Weights of a small transformer language model: LayerNorm before each block.
Each number is 500 + 25 x the weight over the matrix's rms, rounded and kept within 0 to 999. Layers, rows and columns count from 0. Numbers have three digits each.

# layer 3 MLP up, 512x128, rms 0.159, rows 389-443, columns 0-127
505515486508480542487453440532509514529496480454491495518465520472514505508512461541502532506533522508486518530524501478496521479530477494532470528477487525498538496487556489534496510540461505494517446493468487462536460499519580498502522478502450509525514490484484470494523479502486486491498505513502483527469527488516513476498490450476521506500495465506475505500478486485508528491533
460502507467462494528481514499510457427531438523501494483448484508495511506507537487508525534509472514555519440484547504499479561500571527512470457467481492509559502494477504540489468460506552472490493519491504507485476527515496526532487474517509503490501481471522516505517555479504494527459467509508493504461517468468459478484500545496489464477520483520515490489475522522497497500517
474537490447474469498497498507540469476435498503502490496507487442518520507496524508511458541514519511546501450500532474462504509478556541535514418473492525526502522449518520527562429505452509458481529488474523477439526528497528479524494493521474504494499482497505486517522478518557488538518516522498484507530480448484491450522528490498528491502472444548489486500485543517508486519500
531561430469438559456511465467496531521479456489506465533456579464521485505571521459495514503508526460477501506485543521513502524485506541491439528455529542563509510488531577578503447488450498465486435531485466457543447528455500496541498486507464483521485470516512486476528502487448533469504494518516484496483514529510501473513520489515507535508492527510486547571469540513504520488513
514530469530453517492497509494555481490493475480514457558475509501480449504554497465469468484533519509527493478516546488492501485524505480503501484507499565518507496534512525556495487524444489479499501527491503481500506531475539483523501441519520485508503493475492481479556513484516491516500497502498507498485555479495493466492475503498485474536490495510489489544502550552492527499516
495519453512502557479518499485493477477523497491484464546481521498469466517501530484478539517521505481525477480486539526510513502477501522517483474470507498500528529484494532524501482489515542482495502523495496495492495506506482535486490548514489498501520467482501485454463496471490497546456499508478549508485481496486476487519507509463481497526493534537478534494496525542526473517504
457545498475518486498513491525520391435510472495490486501477492519554490494523493495516521511561453469535523429483548477518539475508541504549516505456477489480517499444505500520511466530510486463500512504493494505493487514509511525511529483543448520507518484488518481495502509491476507563477510538491477508503505462461464485475471515519478481497484497493523507503532513541513507518559
514510487520466497491486504490539500518495515477496506555451489490509518475515481486498469480541492516576509488516484527522510470479476501510495519502492520509531526526514529504488517517519510460497490558459503506486482486496553506482474473512461486501513513509486492483504533513483494472503484474505484500507522513508497504487477513481508496486472529476478559492520503496513485482500
522508495513486501484515486456477541485437492496500516502507537496551521515512488482507500505549486525505503479488496496525599522523453502483512499496560536479533523531480512499504521479508519507446472488501479520487491484504482511509464491500480523487518479551465484511514488506510526474449476531495507494502477448495467504514481444512483492544454467489507523534531491507498511469542
475519522517519526462481455508515506506510512518491503488502475491491463515508512543497544526542521492497466481500495477504533515467494493517489500454500530500474504517506519457530484531555501500483469489492518474451522529526531500515532549506513531494457492518504496455463464503479508507485511521492554454453508506578506483497487479499473504540514501537505515501549489466491513508445
475523495544524516511529517534503478538508509462479478491523482569481446486509524498467489478503541481512463494529550465529474535515476477535482446435486542516481483542485495491542489540495484535512465551508541497513490497455502516499497483507528488467492504515517490504538486527532431516474485502505520451469486462483538476483497492482469492500505485482484492567524511468521545537522
476499469481487520484507494509538470453496489499499468525472461523470500493500529459508510489507475495532509521520512452550495489476493459484452507492501479481499504485504513489513476510468525493501505539502504476491457522510547505509495519508482485526528484459527509461513491478512503518487516501502494513483492498497474508488517511530519532475491517523493525482492532478524490534518
497516490559490532485541502536534506545510505458527487499498489540491489477513501469484474548543532477535449483522553449515528519444466483507468470438492534531523509591478511489543498527492489485501517546499548471471503532492563529494429455526574513468501502506503489480522499487535468551452465491529521460499541433468541477481511502456469480499473512492463501590564494488526528503518
522537494483479490519540519487494488477473504505454482502500511487508484525491508502519477513549517481512453477496498482508508511530480502455494477480513498494481495531500511560524447492445502514493500538541531492511495484490548502527494520521472489486494482525502507473528512521490476486462509554457465516526490520498441493464449479495516520552483515503528500474521520492492529507492
518509481497508460526542513511527490494496474547505519502493521538535509504515542472496480541510490544536489449493541472474517554528554489513493500517492491524553509502480515524489493487501480504484463502464520506468485524443506536528424513494496518499458489452488498511527519518511434532486447506445487522486536429462473493489480507486492475473455472530508498547496492487460516511523
462525462483493534501518488505515484524521460471518484519501509526510512514509535508501494523523477515501464507489557501511513554515513519494484497489508481529561503516488507534498463511508501486490487531492513491450501551481470529529460513497550516496497473473475465474478499477505470534409466526512535487534514487536485477498489504465471497498478509558507515524498520524516480513506
503483502505481505513514462495493465533466490488479510552484501550470554543575517506480470507511501506527497531520508472447479493481547549533483479548511554531499501478473505498471477506501506495476512507483497519483515489522480521502485520522486512451559479466532477536505532536517490500464472573463471504513499525554491456536482495538505530475473481491470449497469492475473490539509
460512457452496552482494506556524439449498473480498468489500550507529488519473519516496499452541480491497481513509537476490537512487508506491497480493472510500516526486508506509511438504473508461494492488477515469496513549516483469508530509502510547492475478448540496463518465488543457519493496508481513477504492505521443493494521536468509541545497473552507507480495510515536484524482
463520474475481519445515529517506494474487473503490481494524499475530467501504541530494497525521527535521485443465530477468501508493569539535522432512496521491544542504492527499528541573529491481487491465431506515466508494516500475503495497517490541477540494440514499529491455462544478550510523488485551455453482519507459504522506461494490532537474475494526471516561511515487495522447
496499477478451504515536491534537483525507484520478497507489487523547539476499533497519547547539547548469467488535559489507485542477523482490451482518491476534482530543511507505471484531479488469502484504467518470467493546462530479495459514490544500447516485506504449492510491463473539528448439506501541469530480481518462488438463507493465492465468558528474553533471509509477484501530
478555521477512496527491504486501525474514517491516484522449474528483480468542477506469507489495497508499518506520500498525502489481506484511516511509495524517494480500529485497587491502525505497514494492495520518475501501492529468495542485567508493509508511519492508498502490461514514519518498462545482478509520471460500477492501506530482470482523501497476468478508537511512479480449
476515505470482501478491503530516486494506501509493497508484497488474517470513521487484493529526521499492499524509483515528498517471446529516511520510487557520499503505497526484481503498490531479517498522497531491508514529504496477507510481495517516480514489539487436500511497451504529507518494480539465482498554503471475474482514515540526493539482514515472473487483498557470466524495
535486444496515497502510508457501542476476520487520486498504514486488509511527525496474456537562539540540493505502517493464557513470515549486492489548495494556486520517494512517510456519485488480462521517452507512494570501490525541526472460491513516466521485517466480503488484497540465526480485511495466510498509518477481485487472488505566482518476464543482485502532504532435490501505
479477461501444526494505505502521487502482492495482499515491524487487473510514501423488525525497488505516508499484509517519490496477516552517497525470498481492488490478505505512476502516459498497520439585473491504502468506489501511510511479510487496538485499496531489493524531467446467524506483500503472501483506519481505480521485527497498482472500510524516533484525534501510503507574
501533489517482494544511438524510499510498492492519512497508505456472499511521499529490503523512521563540467514511462500498479513548504525516515514517479508534480509508493502480529450504485493529477509511477508503513557502512493495522499523499513505489455492473478484479534476492478461502492487539473499499477517468496468450502506493510496491504513496507483466444466501481481496489505
552481517468467519490523489491472468448501509477496472529515556483517537532515511486497496538534526454488497548468522446466487485512506496527490473515529491524476462447450518489492482476469503476497578481505510488482505539547471525511511497500510485526484461509488466511487472536482515478491526537516513498537501513535495508497471542512530512496488508500500535500469530474455514489452
494504505519498483479512454510558494472441480499468496482487464505490537502517537502501528588537514534517505480532482473523511492545497559555518460499540583517542520498530508481566461516462508506466509485453530463435551524474548533502509507533502497502488455455509484464529490440569446525526490521504483511496546513490445440508486448463512508481477485525466455484555509469514437504469
532498505485518502504536498511533461469517517444472493572490540523521451500496485504494485484504494549515476483521492528481537507466523511501512504496509499525558491513474578486501474478515500502468483512451493485488501547480489494515508534535527486488477500516472508458471459525473490519500505495482595455448509481545493492504493490498475506547510480505497509493508518485497528542494
454503464496480515520525499489515499493479486505520486515514505489467514513498513517506524499515481473497465473497489503486503521483531544492517466496513504522527522506500521511521474480506503482457490480437499524524529478485470491508504522519501552477474498466495520468496458494547491520464494525489503476513491513527496486523491491477504556515527451512506510501477521502487459496501
466489455499500482512515511456487503455512442505525485496495522513493494528537533484523514499524453504539507496480496467483497534542511517453507515485569498496486518537480493543518469489508500508472522494488476535524473502482487563535475491508508495521503484451492488483517531515498488565448456539475529535496498501494483477494462462507524488507511519509488507517496494493465504502514
523517498488535464524506511509519491495474483516537463502526503462512533506501512483504477511464527510554494488505508447516473520487491496525479414553484537508471494459512484517493467503495531489470485498523495496483476493504537495509508459519502494501501500479483494470497470498574486523475505507541484524535480511502485501489504513533496496484497513508507499481478531511482496501549
477514477504526532528531464476510500453519480521448513490457472540544466513501556479511506532551518533506503479527523466545527533487518521539453465481509473510537530474480529482502489500510505496475468497446497508511488529498518519480481501493493533516516473515504473452518521496476521515457442515541529485457529464480460498449456468503457513477470491539488488503520492553457515510548
477513485523521492479483493523536481474494525498486495502478517497485431495504526510503466461518524487507479506494499506496489507496499455491504487443471503502524480489469523483538485529530487510518475472512539436520473532507501485494514478486522468480474484497474496528521511497512506491494525511501533494476512509530514505492517483536479555514471489530513491493524520507523535524473
525487506466508518481506488483518481491513512501490489507473492488497485496534495494501490502505553489511461479491490531493503501513549498549478454487479518488518502510487544466527482490484481458501529552449524445477484512491540524485447506486541506466502492481524480493513520495517499481472530492513536462510551506545519518505500504463493523495465574512506539505495509491496534489496
492523477484507504490531494509508447474486487486454480519480488532518475495497509489500502525520505507494480479521493488497531498498498518491508455479511516502489494492471526509523471525502507512480519506500499507489482499495517496493492509507487513473516503511498511477527502510509478502484494507481511473497512504514499495438498492509492545515491490489491491476532526530518482511505
489520482498474501513505485506532477506484475454467461492499512521507519512501549494502474515541502498518495464480509497515499529530514514521493503480530498543518534486497519533524487494476499486487496525483542457448487540482475478544499484514544521507490447491489485471508491480521488515494475524496472503508555461517473462490487485471494527487480470532498524538486518495482476515494
548474498495477505530487466488519471494472488520515482523452493542480544492523490515494526458477520532538522495503518467518490492500485497487466472541505535541551488467507500505521485484494498493477531513485505480504499506517524460489519481523518459512568492446502510493509494509482492541496531482523460505426519501513474477512513499479480541465497533526461461480465503489474517507517
454521500484525499520552503489503477448516458486474495485502548515521522514529534477522530544520494476526505451501530457532502527507470499517489507457529473507539530470473512516473494475446527492470495449492513477491490556493534569488479508498452516518543455478504492431517507505484495508432501568513520491457517492491460497492510486489485488513454549519510554538530509528501449505516
501509451469522556497496515546498507440525509451463427492476508520519488499490500504502487471520539480522466533520548530554498506467472480499461469494482512534496549489500509524517438502477476500515494507513551450495490514512499461490511444505528514475472486495511489481493482499505488458515498498522484480505513526544479486477510533479499545554511495541479503475510553515525507541499
468494512487488556501492487544540462449509476505467428531469465559495451492506530455501503476498531464536468502525520508561492501460489477489465444513488495487497538498511533484561485500499490497511494533455534442474466529511542510531513498514526499492504490444521516516512553475512500553465523496490520467468505470538528499494527523507503599484484512517515523504526532481538498538502
525557481521520515483494481491559482476464448478471456546449529540512504516533484497483485473526524521512510456537496500495528518505492480488472478511537503536548514502503533527502505552489553469492511518491474467492500515511481512471488485551488486487545457491495488459504497495534497503483488515500537487489505482512501481478498487499480514486439499487497503484522540511469520479501
456512508451496518505531489486534469440551468515518488508524486489570507515523532487498488489525458494500514497469488489520518524534490491542516498465513480487539484504468505536517440482461495478489518460497488489441483537522454548525502499510512529514457459460504490480466534538479494518442513543481478499525531451500475490514519533483480526512517481547541498542516497476476504496555
512535459480511510530483483469531473462476545540503511550474535493514500503531495498530514523504554492496476460490488503533495471520523494496498445513492525532537497446524492549484492496468486482483483500463517496465479501506558428510539488530479495521465494445495497457491531495523500486487509498474494497511509507496467483513517523489487522466501459497516491501518495499515515486464
490494492551476536483498455506521497468509467445461489527464471565475493522493512490484496492538486539509508536496495501523516483513488483534521501513525531501490522519507506484515509539499490472478498551484500500463508505500477514504512498525512520485539476480491479487482512478519516527463493528498498485485531493502490471488495482487488549501479494487477509510511513500511501512494
485520472511484498479547474513491478492483509467510441538512542540507504508476544494505499482507498516538480513514490466528556525474511480508510503479513512511470521556483531480511514510486503499487505483521509446501475550449532449500505492488484503504545492490453500469502483497478520456460490513496499490506533516530477509486530484493478512464474505525511583494495539524478532511504
460534440492503483492534528470480501450512532527498495533458510512479533484487507512503459492536528501493494442514511441489528543455544480514501477511524497494537537482525495530518526504487554481478509500511462497503519493523532502449493509519439552486519488487533496466504512488517512503492490493497548481501501518483475518477524499483495502474442483492501517481497503505491493471524
476525492533478528516497506492521508517479514503466508570501519514489503514564508471523481498564481509538476495488452501487478498507519491500496471524503480490545502509491501549503543541468490522508433468487509505504467513526503501532515467519488502519485480498442473490482505501447464540487490524456542490483477479528510505455450450540494522513451520496483501523510511465481499504516
490506496515446556472507488474506522523503493486490488531502487534528521520517478471481497543506503506488473488520514497490478496509506499533495500492511515530493474535512501524505516530494517495510484497478517491464459520511529516523477501518528527489538464486512453502493499500515487517476480539499491464493498471512507466506479501494524520493512520500482532534492508486516494486499
505513476506471503507566512498526501512473524472505510524508519497477508471522517458485457559528509487533474489541547459547513515449450493498477482455516538494513495546475510501526522518501501516493504515498489494501505550492542530500460447520515529500497501524520477485528481464529488523481466490541479505487522410465502486482514491489504470535478497502454517546541490492524521492527
470515424508512510479494486516530464503525532464459487496517491518460467513506510530491502455505495522477516511474517458599535513537447479484497526447491499503529547533535558481520496521486495435483432502493519436485507508488480482512501534490531520491459473532472470481506494451464500522493515516522477501464565514496529508514508504463509483494504541546503528538514513485496466515488
494540511547505546458479466518519538458469475433510470494481458490440510518512495511509446479471492465522498507494484548524528472539437501539498491506501507497481507541522477506535497504466494465477497522484486460422486503513538566476505461504509504525502482464442481458542481553547539529467523523538554451440521465574498499519521484510565572547486517493527518456517504529462562514459
525488492506464535500507496505516489514484493496461467507458451505487523495495539492483452519522510485485513481547474517527503525494503503534508475528536562515488506521511540486504489509513544484468504554494520500445467555479482462495515480519538541410525483515510462527538547483541515509518451475509491496516567516495498470461463533480479500475480576502487486488478495556488469500488
557506491546462471481499509499497516541463526481494520518483511474494491486511509465479506503493547530524460492557487468525489508515463478524484475463506533507510490517509490491505488493461481518512468506486479486545484532495474495500506489496514472497500493502527520496509460483470492499469496533469516492417486464493524469529533495502513526506500483529435507493531512496532505553514
547513512519443536479484500493507531508470465507450492519506532521513436515489527506485449524512559518476438502536482542510565502458495499512486511502515543541494534552497541491506495502487513502475483512406483476533546557496476529472508487495508493471486496507520503433473486483506486488478479515484563479459511500545489457501500449492485513573516534515465514521516517516490524499535
478480501502445454481528520514508504486444457477496508508507510468492549485510548541504482560543505502503479464502504493490533527568542518524510492553438517528478445519526523502489516557523513478521448512464566485477533525472530483524465484510492550486476483460491510522508476450589495504523498524460472507467507538497491485521493495510493492482445489487493482468473532515513461581488
# layer 3 MLP down (transposed), 512x128, rms 0.129, rows 389-442, columns 0-127
542522520497471483495528491483519504533471511519510483525488506476473526520511464499507494465514488498482515513502464512496522518494481473496484476519505508538517494538497523500492507500468499521511487515549489492472494446523470477486510475522469474500507481496559510504512514480473573451440515458505466503515494480497503482527432515485470488537499499516492509498501507485484527537445
499511479490536504493507484523516496452499463510502474515508526539501533491515462454509520480501512474486501492497510518538543502437465469412490489503473522485458498461505514544452524531430454486493496465478521484505481510517508491515528492487499539488514518493506485522514524511514464525510544495482513489501485500449521515481475537519501561514516504508511479576523493504470507502460
508487518485458503506512479516486450484517532501480528519472491476495520493498511533496496531461473533501481527477492536485510483508497531475504487462453537534497541508517501492500509435439499491472483491497490518470476515516581541479490482490556495556490540440498489482467510540528509476504493500496457528517565533487459477501559475493499530492529573514466561431480511484497495443465
495524467478519552494547516489502414538521533511553506552502518487464509424521499473475459532496529487514469532547481549513484534536443520596519460425576524527470458478457458552530510519551500487538436530505507515530523506527434535508508489535515508436451450530530454537511522483537496520496545532516470411462451513474427530494536551467521476471532540479461574500524461477474444545532
496502500507533565517497502526486488479453530486500507504498464480512494451511520526487490536525532490525457486504505487508555518517481522505466446495512474494528511516526511524514456476538486512498478480480523506471523481509515519489517487469521522442493504494502525476500506490496507517487503499507514502476519468505513488493524491490472518523494523509481514476530523494541461493471
482487484528459465491477499471503468501508450496488470501548480500486494478503518549513507549525485516529538516497445471518504481482464490502527538483513507539488509475509543527499481509491477502462497513466454504536508498495484503537476530477481491516498487538503493489489523492504523499470521522512511513496505505522541495440537480488507483507503484498471485526518476528484497525499
523497520537500499478497493459545499503487505530486552497499486501508500510499465475512471487481491504499497497492468488506509566523518485528474512493491524596506497512480489455482515476461477503511488491504544511519521505513519436462466475502480500493504514488527472508489545526476511434461461537467490470506535551558507493485473496521497485487518482446538505480490483515534526487507
490501493528530495499466506515472505477512510522542497465516507501499505421485478537501509478502523490455516476459482492501525494505500486496519512493529499513502487529458492479526514487475503527483518493522474486508529496507470504492528491495534520507505473521516484499517501511508555492442505423529516499524505556471498477527497484518460513524501476510490472525502518503467521498519
507482469454519487515501453488453529485507499509531465530519485510515544533470440490497480513511482515531518472476482528537529469470502493482507484471507462489513525470468491482461484487504528512469512519525542514516525510500503491535489526573473516507530463526523506506470485499482481508504437521480544507518467495506483498510520523482499512489539477484541505436523521501504497541519
498543481475532485518500574528432458485522549505502510506475472506518508479493461507497501515500492493498500482512540490488473483522494522505466456523525494466499493509479490492502539519501495541494478500458492489533538452488531515502521454512479509516500467487500519471451488497516475461505499447513474502517519505502554505508519503468519563495502501465514497529505487487486487492559
474471517484494536503485540489557517536543496473523466436465503478419488472471487513493521590509512529498471465559454497465492448514517513544486519441513523460493483489495508440492518487529502513507520463530542479486484510499476547415508516509498487496484465480554476506487503470526537503480460538492491486519490517497533488474536474525505498500469532520419530524520507478532549503448
519524511501491534496449515507492502493496468514508498488490513509513496483476519512496478530494537524463526533533464488498503520492487462538485496519486528451469493460508506525531499474526479527515519530510490491497542546496451511488494502489490503514472496539484526506517502482479479477449475492505478486521501524473520472459510499507496467517531499509495509531492485489466548510529
553542567526373489484517506478628501458504440454510481453499532477551533532468427500499589512479520562552480458528482471455486398462519538537483513470474468500530533541473520504511483521502475512503532522496545505548474482504536543422457478523480483498530448550552444457529461489502479502461451527482496523519499485501523432483474435598464486525484541445488498525538526524490564472471
499508504486481499495525528468490531507492485489471510496499494533544505480464521467517489539537513509493504499530506447495455514517449500529516475481472491510486507521469528481526532493494505533483490533513493517450528525510524521490510484497485517499536540453515510496500507487505465523471476499524475486513491493514517496481498488477486485543511447485497517485500479455522496502480
505534528430530480475505522536510507476492501516523567497518462491500505511481481475507499501511533438481506503471512506478475464480495485518509530484467526515500537477536493500520554490492523488500499467500505502440505433505511503523484508535483484546478494531484494478511504521481511520541474504545511462526521524495475481453549576486471487464470497476523502498529470502518513540455
512500514558489457503495538463529451464458441485434488478533459494497471509514463568558508511516459531463550471503454486506477471483511508503522519445557483599508498469529570556487468467452483523433530515441491534521470525476493478540521439483495530488498449537508529491527507512462520492488518537477499545514498533572554481457413467495467480509569500543442502487549504559518484501482
504512450515513510492501479485488506535535447512499504534528498533492519475539495508507466522491498509460500519488505504492473457495483483503495528504485498486485543479470498505500489475552459499503524487504526467485448532515486521484526530476522468502521457516486482486544481539489514504547511554455482506506493475490461494495492534501501510509457491488505479496551546447459496505543
486540537522509499528422461451497545558512490511514488526543466475439514508500472477513527479489467502499537513419515507504508525497500452496490512473508498516482492498539521496537526527480505488496488539494482497474450487493450475557534497485509489515507461529469503510480501494494468505499504507482496490476501470494527478527523508516472462498499558503579523486492516493513480458491
450528456454438479490448418504488497499518540502510492495484516523536558483470492500499499517574499543531479506517493446528478503483516519492489509512507525507516478551525533526495493502458497486500522540523453503508515483508484523543527494482477459491498495489429494465447487522454521455479473480510498490494512471513446503537534467496498469501523568491555497460555492505493499489533
498495532476523496482496491484584478403490492491517506482536557470484512502504520521503531458475546511475489486524433538507536524475531497500488485523469532487526506468518502471523482479475531508512503539505486485503498522493542504481534499494558469486495474506515498501544482504498450508544449497488448490507510538470494482449452483547546502550466526525495486474498501492479469527482
488509495493480459498479493505495477517476498481506503479532514460546508539476529494505509491514518501500476470496492524487527463510499514505495493495501465476513507513490483486445508532495515468511507503496494494515500499542523507462484525490492515513493503514535520476496508513475498462527514553483517513509489521517494495479510491491512540483506508452511502492491520503489498543530
516522533492507521472481490502515495518490506491505459498510505538479470500515515500481484505484502478502501503473463495477503553555516490515485499522502498478501460509537493533533508514499527507501507538520482469524460464494534469524499506529511448493510467475474497508476494504485499496490475481495543519496513492498480516524462498517479472510457512504528503511500495479504537461506
487472542539482475457508483458564516491496434533437472491532483489502484550493508483508510502466543524489517502457437494509482483483500541511491489493488534508491537504472502502470484514530467518479497551462430497503501548517487469515513472497523521493534484521552511494550500524482511480442495523493506478479520516547529522458473500525492504504491495518516513470514486572520495488537
476502525522496498479450549466447459514468514473480504490488543476539503495486493485503480543510473476477513475534511510452505523530494500549507527519527511498506493551480463482492479469531462490519531512499470519512505493508487483504508554511516506557472484486548505490467457496491503477471489524508512503494505526474486488522520536482507529493532486492531477538520468490519496514509
509515521511531549457485511490482496490524500483502525452502457522501496535518501495502495501507509498524513500461504493510514515468515481503504476503520458510526496483511516486481487504480523481481534478484481524500447513526514487507476527483489512518494477471496519533500500506483514514525501491470493495498517519503483498470475499473533478481519507506516543474463488503518510551497
528487500530544495493476538544506482470501484480484447507507505488522515478440495526488487530517511503497527490476464498480482513492516503525482496459499442515527515526466502456493484497536510488489496506478491499517489537519517518445516484436484539546446457482529496507507471520513509456515500510482556499465565498507539508497439533533488494508453476506499421499506497514509473529518
500564510500461500466538484493511495513567504531502513523510540501495556446508481484472496458534540510522473522507544477507553531485483509530522527480478508502504488522569502485505489538535526480501452458496540432480506498513493487486491531449483514538519533482409452507493514499501499462490434495519446499512579503413519494452518501525520582509477458435517519447459498508483477451486
548482482550505439494510465481516482515474516503526478504452518465517455462490477490501531519510486523487493498420464507471498515516495525490558462518575510544511475521475544528489504517492513493501479534472465478493508532475491524513482472517507493520521526471483478509486489496513493531492515497528483485533482488469529513509488515486490526480511529477535471495487528512494493458497
502494514471502503513481482517475488511496498503520517492504502473490496430464462513508480500511522523510538508495506532522513508530510486445516495476505495477482497482514493517513509499477498499499506517478498473463501482494507504512493497480539489505517475531496521505487492513504495488498500491480495493496487503449503495528552512482506514516472522505528491488522492512519510495509
484518500478551483511536540502493492499495514514519509517499467535497445509521512511531501496483483451512491544510489530533470446455476488484515498502494525507521497525524486497512508465521505503525511474465481484457472512488464469553520504491501435483476464539538502517469500521506521497527491485478523501456487523516499526531496541475488528498513517490503498487486533465461505488496
505457492518513481474511548537485493533524511509493462498487501465513552502479480524488518525526483493462524510510510458501503470477464494496511514501488526533451513497511501482514477482486515506470519503512498517524513527506537548485522483492457516526532486518504534485487474491469482500490525535526525497490479506493530485491512514497476504559516501500482531461484486475470511475525
465513490481515531488509482502550417435511468509531476528495509507513518447526538485500467537484545459455458509546485487486561528461496510548502498465456541548560497496468495495530456468455534525507483549468476467503527584505496510491557503468517510443490479488484476502551430453460447543527480538462505502516538473498437463471522482540486502543487539545467491458517503497541518535482
491504519479512507501532501507498451493539522497494489492501488513506499486508452509493507480470527508521491482489484496510458511525515510526495487529514527486495483557516523475522481472513479517505485537523494478485488492475496502473449473495552526493501482445540516515510528474494507481508520483487490482463533477504498500484526480493495511498461533519520513527491511508489486507508
491492505533499531507486506544552511495470552512503515479536511464490454521469465515489538462520477509500526483467516541520474452497529523465540460501477472475474487532530521437517492495509508520525484498511453495504441478498521519480484509491511518481502458487522504513584475506536479483486530473504509517500501462461497466500487472499468514512533530565528512497494555517556483461441
507473468512453522510505516501502497514475508475466480503516497484498500449515531502520482515485490469518448478498508469505495531508482503542526507483486563516493520505466505515536474491477509506483478498497523526505500564475519519448486467486485504483519566460506490492523502540512517533483509465509489495518518503552478499506491461494486489527510520508474522493500499512480514495481
528540517537481473507499488557491454488494457471456540501524436511498496492502522504537471500550507496467510453492478486551476543511491476466514495478531493504469511509530532548513500481497489490466506479509533511463500495490536510487540439480482503461535419583519486522513505503433534530506499499466537473515488529498487509454490470480493473556472526546445484515518493488522503512496
487509519500508499508489532498501510496523477519479477478538495508479505521499487490503504492477510492465486511513474486507496536464526524475481478485508496464495543526490503480455522534545466508497475497511518447503501511539491504509512521506519464498503472498469500522484499505484524508490493517517457502476490497517565490497501528505481486530513479548555479469543480495508471486539
515496547473472495519496513460508486467528452547471487474496538503517529494471495505530486541511489522472498487510486514539449465515470511472504456532459471496514494527485494509492508465467497540474529528516475493496500539502518493476481526506457463525508510507459514490552502502448508464509497519481507535531553541495475519469497471513526499476506522472526459543511481441482487499485
547551551518469471510506503471501524533517499506504483512504490502502532462480458485520513470507505537520550502523512530456453461522577502497505482512518442524464471483498534543487546518494497520498524513484485463528464473471475500493485467473469458550555509525496492491485469551517503467447472506479504522498504464501513557508482495477503511497525484452531475542492571505493477454498
538497551505503504469431513494514495453505427514517508528505505478492494489452546496491477503475538507462494535548475517479506543442500471483500487521476508462494492459486481529479469488572487522525502560496489460533510542538442490515490504459491498479480495536510499524522480521504444488481454531471474482538502534481510483458506513536533492582459527524445520478511470527478530545497
499518495492557535501521508490485483477470533480520493492515486499499516443462515513473511534483504505508465552514532463520536519537503497483485508506467501484485498502491479488523535482526470503524454484494490494513461521493476493567506521471535514491459468484496542522479477498496485504484520493464472473489488496517490486523511525517513485513513528491477556506520523461501471535497
484513472516514498487506484538486529542479461512453527476481512511495521475519547483505489487512479468500486496455477509483510534488516510490486485521495542499482459494492507450543523529481489518513485525497515515468515493519517500493481457488497486528465501434457488523458533502498500488511483476486493540498523555531481507492489501507506468479465509482525508509486533523501558535518
436496542497512489498507523501510485499562487499521496489506481522493463484480476554517494472465477473499513498487458560460514479482549498488538498469484480501525520541492499507498479497501487517520524495489501503508490501508451516498501510487480483484558478476490497488534529482499538501513498509484479499493481526525496502522506511513537525471462499521452479514483516476482486539533
492487517522466507506500479506511467483504512470463480522522512520491444484488489518488481525553483501482476514509461512500499471532521557496543512453522543542504478515495561500486483496493474523486486533476520474511497516455462540534510473525503531476525450518493485512480491506533474515468524544492503475478530489507468497464492476499477512509503474482475532502536539548538507502486
513557546497456519470496491505458500488483513523500501498492517494508508527499487523499533511477460508542486515498509490545538511521513514477497523498506542495536474522520523481523485507473495488502537447523502524507531494479493439535491467474510450501498496509496511529491535486472524425456504533517453497518514488472477503523504485449554487443543489522551478501485502492488516479516
518497487431495495516508554497494506509534484509526506513518517474465548486513512485523480518494506511511475494488472556492478511533503492519493528515486498492475467537502480517514492501508533503484471507501481467468510510472469527445522499537474484469512461477453510519505470530521512498411543497518472472525479463473499496546526494483500502498491528521504512485496486504542521475534
459487492463519522494479462439520487491485493507482479501502537530444505448527474519497509506494492544526472512484488496509484550515540476473521491546478453506459485519497518533522495479492506484475485522542520480494453576540482477510473499515490525524507499511517480461474450507532524526476495463552539532493550480474480538484510499568467508505463517498491465489510491541540504437506
529463486511475513518496501552480494502513496537480489484475507482462518477496464519508493570532523529488467482482534496532468462509496496526510478469484485514483546505495557504487563469481466499506492487471524472483508479513512530435493502514493512474472521475515525484498509514506462513481522488491524492505524505530527531483492460457479515464527524506517506541466461472507487493491
551510537498530486497499511469578517449477481467512465460522507541505493505495481507510490459468516543507531509486476480481486510484551497530453500449470425524508509530489484510496458480478478534501497557479517481550474454526477505512491482519506466526484471543489482529520497522534500512476487440496493527520466512490494484542457503563509479520517488501500489503537482450521540474505
442483502493532516525452523510532444454480501561482522475511503517503523496540522469500467493523487449502495480479484523474513507451494487529500501492505440488500450466542436502551486552480507483495496554486552494443530508512476519499516487464511487447501498490496529545493488491500526506497495511491525480534511486538503504531472529522507486509473515527539501515521504495509484501508
528523462461613515481509464515494573478493485523462581503496508512416434609565517543525506503451497488479480511535535458510577506467449499461455462408484507519517456528445502510475513519465518551490517479482504557426507452477480464494565466502504445452465463474512522459508482479583543484439558480542520478508526487555482517474538506484543551484561496487453532462511552487424531518492
503524537462479497498521501490496504477537466490496538506487485501472477493548502486520514508441480497507547495483461498469455529475473483526508478502528515508516520515495490488508494481507453491475504531510467541495513491506541476486516468544469475491452547475471502484464470500444488521552527474503540498514496557525492523491462505483518488518533495494491480500494474501472537503528
498477518510485475486472501491541483477479454511468487522463491507508501516465506540499507512529496491543483487482482499557524487498508514482480484506488472456482527472551497505486506479500471481519532561504501520502474493545497514539517503477492480512482467516509508493494500515516517532536467541508497507525471534503512495491512538495525481520491496486514492492489484502480522477480
491492392505519490516458487487518496502485485504480481561452445540482503537504519541528519504514539473514526496493515475460448503487488522524498425497510521448518494489494514524487435480566470516521497460482520494451463496520477410486526498484482520463506544520468493485454542511458468496476560520494542474491473529539551528448508543509465530470482522498496481472521491549503593472472